Part of a small language model's weights: 9 layers, 1.23M parameters.
Each number is 128 + 24 x the weight over its row's rms, rounded and kept within 0 to 255. Layers, rows and columns count from 0. Numbers have three digits each. The size before them is the row's rms in percent of the matrix's.

# layer 2 MLP down, 96x384, rms 0.209, rows 0-95, columns 128-191
105:126108166124134165096134085142122129145131103129138114144103126154132141113117107165102173111151134131139106146141119150105142137094144144133100101173103122101142166117122107086157135096126130
095:102133154144168155132109114125076097117142124131157119152116132104124130134094132146150163113129121124100156137100156102152115152116135095090095126127143104115112096138143103125089106131129124
106:132128117127171155087148091101159125106151135124108121160160143117130139163164122108124127126131090144153137132135096056104137149148090192127116108140094143092126152122146110124137155177119152
098:147092163158133169173163129127121124141159089159130162127160158156110127111114161118107143111171142142111123099153151134120129111135082160149145093158130152114140190151164121181154154081134134
097:112144139124108113106114119114194136141132112147134109165121160163121166095130131168126163104108160066177067139100135098157096137121104093182126151122127101141154105119132113120125087156118068
100:113117150138152129130127122133126088139154109144111145213123108173097079132132167119113128152095157096098138126104133123103162115124124139098154145108133108160168123144098162122133134148105146
099:128141143129138134104126104161143114120187097105139115106121113136112108151102064127131144080163099118121090121080147121074113136139151082151135112111168152175116108101129130134170090110104150
101:138127099141131111112102144122100092114117086123138116155116129106134140162148145088123100152170105117137101086170107153141163130109151129089112144108137128151187133138155118122098123136141148
101:110081144107147101093143102103150161130161097150166137138115143128104157145142157128159166153105109114135153111126126135127108131102119133157166143112102139118181148119128121108131130074152168
101:141117162137117173146174129114108109123127122123112129140116112099123105147145136143120138137145124115137117116136156140118164156121137073109140073115160148074112119122120097159153149161142112
104:122124132097134154076141146131129145146142126166089146131127108110105100118118153163138092187076156135140140114120118145106139163095135136105165147111116115118179177144139114153159099162123151
090:122110104135123124112125134082084110111110138130175116132139095076122115140140162095151173114132131112140132134118151146153115142115182075118126146122118159094126152115172124187132152097194118
098:103089166079124136141089114144131160119137148135111107148105098140091134117134139121155114130120098123140113134142138108102116169101135120133158140126100112150113132115122147101121146161153106
100:099115136139134100109105102092119134131113113114091112129094093076123146101170142156149104121131095177087116123120124090161145133110155111122117145147145126142088120153094117105145135116126160
103:138110148160140156122141163134088121147175086134159128118103118127126164145129143096144069098192115154125128140136138174139128173118119156131095126129097155151122161141129147130133134143103160
103:078158109099161130138116126158178145131140118108145078087130116146140134149149134124071125129150079128108176063119151124129156120110088144111149120142126134095143080129137125119140134115124159
101:125145144122153134119135117122127136091143099123082124116123199099097094143141121116126142145110142124118159116090130132156113136109138123131159109143142137106112099132145058146127120149139120
096:096097142108150070152114127128107114172153120109114099120124181132137149125188090090168084119145067105095089111169105164121106129154124172118125133115123134128170124106113127145122155162118120
088:103120132137127094157174161165137108115145119134167119146128104129104159128140094117103124104154113129157172167121150131126146118129129129113141123159111158100148117118154150130131146093083147
103:124097156130130102108124117104182154088125131084078136132125146145134139107134121131124164105150131119125129119132164117157139100127113117142113153107129178123137173169171086117095131140104058
102:114121124132100127161105140094113123100132126156084115108142118163119093095149137115123101128132124103158116175098113112193137129122136178107122150167143156140143167118144133132126143146132128
096:146181176091118144146133128132114104163136104114143140134057099170152130126122132134093116128119142110119125159121144150179138156148142138091134102098105136153096135103106111149117101148095155
100:176133108095117172139157129136078097129122122100138107131096085115136143110122128132102152106123133116128087134148125169105145137135103131145119153125165120123146150111157143117175138168155109
099:139131158110106103168112123132118148148147134169170140140109109118107121129120117081108135138115124182129104187149087141098111137111157118114134138161128088128120126146134132136139134124150168
099:101135109135105088149152106136116123124114107136170113114150069139108136112133093099129161132136133144105161115102122155129090079165129138134124154125128121166132140105119144085093158124120113
105:090152125147113131123142160130132143147142115104109128089089136178152135142126094123132096084131118119113115094178137178110141134142150156103108134183129146127160151138145131132086112127116141
103:152119145106109152138137116132090103157095127097111158135118123162124137146126121121117100139147119128115116137101179170165117111166159141137157097099139139100195154173145136165129143155108143
098:127105130140103097150123118124115131156125127147138134100171104089149138140148112151148134156137146186130122099127145169144163114127154133150106139099148132104135077133145153150120125131114119
095:144160117138104121161130115100113161127106114139153119163085102162159161108084151144123145143143131096146112093147168156112118123155150098122123147159125111145123149111110138085125121121101164
096:113134133114110125130169161126105099166116087153133131119138159151110128126126140144155191130143140127131128140155128178122148147115128140089122138112084117142153147149180093158151142170166146
094:131061156138126146135137126123148168142162100131158101105112129104142139098130128096128122110112111128142121116116098137138118176142102121137125102130143100190091111124117143149096168124140073
094:103110131166128120084093130102140143093151087112098108109119156101145173156114109138131122153157125137098146133133162127169105160106101156099120133091116142151109137102164120144123118175143122
089:118170110084109135139139071120081132195095126101107139120119141129165104134094091099109174134102107127116154087091115097106096134112170124139095119118135152140098166148130188109144109157138134
101:119104126140165100121152132167213145157127138094136131143145129114089139105159148118122141118116106150103151120100104112128127101130137168118135141094061166129113109159069141138138128142122053
095:136129110105135139132085110129163142180117123136119126127148119127123137142158118123115087174134093131106093118144115105071179113182093090117124109094130114179099150114134075120171135121146101
105:106128171122153097132143109139089112140135143105100145117087120125109104120137092125103143149114121140127092141101142127135148169152159098140092119127166096127131129119102132137126094083139141
100:108181157092134102121106133114161165120095136074147106123114142092121111151128109122106144117150174101123107052121114120155132114111128165116118125106084104131135121145102136144097102115101129
099:095133087135140142105139122111111125143142116141098112115169188143133156137140160170175146087122070103128145119102116094129154137061130146137126107103114170143078186100083069119139093094170107
096:118142144134113096137110141104087125160151137131102062146087130141115151139158109140136144172113116161159117133168138161123121130153144134133129122130121142124117076141141128134158137109175154
100:116151175123135114082125109089109159103130090147151117124134161115173103135111167119105093153143142173109164110097152153176103116151174130150095153097093145140141190129124119118092148144150161
102:134090119142153126172125123113042161122156110146101132141150163111108126144137159078100121161130146106118124175139117129145148098111116135129159090106104114127138165090148116144132137110119137
103:137076114117158164104117115152140090146110129177128124107097152103107135072121132094122146105119124145156093142121122121175122096116154147134162122158138125173108138140142086163144086158138078
103:133147124127145111114130121066128120133124107144158161147145116082150108096142152096132093116107115102091096128142126124103156095134159144141141102157090111140112109148100117129147150139155150
101:121120074112111133125143105116114132140101115141101108110127117124100166104093086100179113143140098090072134152090136158138137130126129155114146165139090146109141143136137163143142111098150148
110:098141100116135114148092134135074147153126148095138165151124123103161154101089150099121126136149110137132111138083157107160122135109106118134155120070134120123099113172169100106122139111156137
099:086136124192073095138137096150124151145165152138121136143126097123142146169169093122127151129094149145085148141108105128098087169141132149137155148113111134190114187135162062108148159086164116
103:131116120100090105115134125150106113159161096114154123135114103130142123104140103130055091105114137148170142123189104131146137143143152137135107105093114155121127113119125181164112184114138077
099:116161128158135101127136094133124126100111129123134116092135119132126122141100112176140111153131159124110156100121153153133109080102151130040090140115160170116087119090152160116107114145112129
101:157185126103098096123110132149151075136121087116125123084143101115137121149142095162116120172153075144117126147139126175082157159126161096118129149127138147152137132127095159125082102179128092
098:132110092118122073137195107119100124123138132141143114096157117124124136093112125152119127131176103172118110107165090120103117165130134134113116156097139136111095087138122135140119110097139132
106:151121108121157172118129118120140152133152122124155169134103127093106138133102153128094179136103159145098080114136130149118131100174093159150153122136121129088140168148153095114134089148161165
095:110164145143094151126133093127127108093129140150095140148086130105084072118131150101133190127148141099111109098106125106126184139139135131142136139138121141142109106133113133138122135142177195
096:150092134115109119124112148128130127131127124118081118125186131118122102094165110143140114170130152084139097127115145095151161162175105112184118104130107148148145124152148111126129163183111128
112:105142154147115113124130142125139157144127137164142127136134153114166184131145137148170113155078108110109123108130140135115111099118141137110110172140122156114117082136114103126118108150091126
098:144158188131130097095105088120124138122149161153148131134140098123134143159146116097116104110082152133184165120105100113131123123128142125112072132153128168133134108090134116115126142125133104
101:107104086129109083144133086153070161133118067120135102124145104134153128120143159157148135120103126090142164140096144118117104167079113097114110132152135125156172123126102126130131098106113129
098:169164159104186098134116105127080122140133121145121094128165133122126117136123098086151106109098142113118109142138135119095172109135056128139142123092121177141146177118101133094176154148115118
093:126103090130162159109130133144129144172118156139115107150111123087141091157126154177118102114134131109139162130136162113115158126178078094135133093141195133144112075168121107119184116178118124
101:090132138146071097117117098131098126141138139129112086128126144118146095145147090097147165136146152163120135167138103127157140068074163163033123101107116140099130166111135187144107132086137125
097:139129128099116127172176108169074109137146106083120139062141142118126179147126130117158134090123127155163113128131093156125123122150176082173089103112129168094164105080140118106117120119131107
101:149132120136118135123111127114146146134136145132135094123130088105133126100159130137106138131113124113163114129131088141129094173144100131136178156130124166112142130112126122117112102156140174
104:137135110147159157120075118132146095112149097157098114163130143144163144150131126160139114124179082108093127140142091140146134156124137138184149127136136118099132098131128139113140095117097100
102:138166130153146162119128175136135099176097143096141134150139084111094090119142112168111098114091117136112096162137164084122168168109144109129115128151093136132129154145113117122112110127127149
100:142089151127110110124123095118129109122150145129130114144111124108164127141122170114172126127110119148157143102081114127128171141124097089119162112124145113115101153144141125173133153118138145
101:114125127142101144115148120147112148084129095113127145090155128135147114134100140114145179167147148096141134156143152107127149143114171115119106120120150147131137148083177148121089124107117156
102:130122127125098135137147123126040159179127143105153154111107129116156142097095171156170122129135132158095139117138136116137131142140158106175144134132145090157132106147134171112091096118141157
100:143112170155094136149124161107155152107133132125109162146089129100128167124123142149147057134095143111122112106081142161128130122144122155120095152139130160117106134089151099126108134139126106
096:141125133176147155117164135156129161141123127130126146140132130118143140107120137119125057174141120096094123138154116096147116085115123108098102148126114125105141133099122131118118117080157125
101:138123143188178094177127146177100163138178144116102110155158164140097132112135124119124088131107123093133131151128121111179156147113119142194109094109093131117114098129106159143165119117080106
097:114143123146106138176114079086137154153108091122123152144167136112124126159156126133148072150125145104091134134122167203142095123129133096118132104109170114110113134105126199128134143075153143
100:109120162139156183120118154131096150145133097145154175153093151123072134169147092112153084171119137155115153157095130130139161135143125128114131131090122154102129117130140140115123105126131160
103:068103076145137110119142123141135113132119113151125123102145101106102128115131104149137164121102082148119165106130098121126129085132130174153153143112131125174110205113135092132110132107117127
095:142086111117143133129109121124110170145128130130110103139152146123119093165163153077094136147160082148100128142148162157127112144126101136141145077092133139113121127142135122142152157167106118
100:136090174162142095119133154096148125134126090113122092121128088156127162122107085156167117126102103132142142130113138078123145128141106137150117103106089135111135142137132117148114111101108152
097:144126155141140102170087123121131128149134129155099114147116127108134128125070102105129140134088113148136129145124181149118109149105146109150095121103111116160122097116091148154110140148148103
106:155153115128112155128130142133122128102129129087159100117143132095141118130136136082132110124090118127112150133103132152130100081120161124124139142130120135101139133110146140124164165129101123
102:132142098131137126146088131107122121132170157151134167166130141149170110109096118115163132145152156132078082145150183128150121116164105166131158101097152127121137150157181172113106114137089131
101:136128096103119115101120132148146146126118151168128121130122148144153138098171190107116115111078131136171115160134133139118162145132096154122118139167127141130077155094142147133145123167149131
100:109119144102116144120117124084102167178138133134111114136110147103091104100059095103113182122089121124147128131146150130117125127120140112099121122136122153178132069140133137125132133145087143
101:072096093164145119140119130115135158122167134124121081147102066155152123142118120103097105139098153091175137120117045119127144112126137128108127146143094130129117163110120158130140116044159196
096:137174106112124120137079112130144097124087118173133105118155073135164119142132113129111097152133142118131148165165099111163134132131115157160128112142130129131110178156107135139138124136115101
107:106119100113127186121135114095082156088137142135149129137130096084159105126115127174136098136139101085163105129110132100148095122125124137191142150069153045111118137068150152109130124154120123
099:160134123122160114151137162142142133112173097126182139129132147160116132103151141118118134131170128099106087106160152144131144097160163130134140115174138119120117088156140166125164149058113147
094:101157160133140151136090122101118114110117160100138166112122154128183120135120132139113104141157130150135174120142110143075134133133111128135086114126154143137120130082103159138104115118148113
095:139088145150094149117150135138150136120129136149106092103136157151103176073178103102101127122134118165118197084103118115103139117137121161153111111079164087116133124162147134108116174137125114
106:122156122121130144154118146131142128131115120126191163121138134124108113159126150098138152093112151142143132093157127174129115122112098133149102102142118141132145129142150148131126136187164111
106:105153114124110165066110118132167095116112126115139142148130130138126118126143139118189095141124110148143133141160146109159135125169125131123092130123131126107091113108172111188129136196136124
095:122166108143141102104105100104148166132113129122098111103116099087131131115180118121140155113099098122133096149147118123157107107110112079185134159097115131166094122079127110098147151115140105
099:168162156156126113116147114118112111135106152116145116139123165122143152137113108123100166107097109081132135127119112152075118142133118110127119137172129099106144102153130157140090139148096126
100:144129133137093150121122107155106133161106139096143099151123081094168149130130145179138158125104127096130135163105142149095112143167154080114116112151109122146145090131109131150138127150121151
104:093123108132139152125117119100148128153102136126087059152135096106158082106130132111128148114091149121114108151144125141123101120115124136125135102145141095096141121099124124138165156085151123
104:143155154170102138149140098129142139113157088124162131149124129135160115117094135104133138185107110083098153159162147140095120108124123129125118124153094145151142142203128103146133091162182185
104:089170120127129089154128131137093142094148124144176144095108143161093162145145134108131152120099114102134102140113100121135122152097181179084126145127140137109099134134163124139135147160144124
105:136145121077171139131132148121141124132129132087136140126147157064121110135142137156124111170142106114159128134128131171129165096143139080118144152111128142133142179142115128151137099126079135
095:157135150121127139128125111144066107142134124109116172125116116131136142117147114103143111157100096101103157105134128132155136126151158141134080133126189128095139070141158157161119123110145155
105:113123140118167124083140122095123094122134155108164095120161109105138132171151144118094067153109121086125131160124086114098174143155126134106128142118106155146135145104128134151159122141099137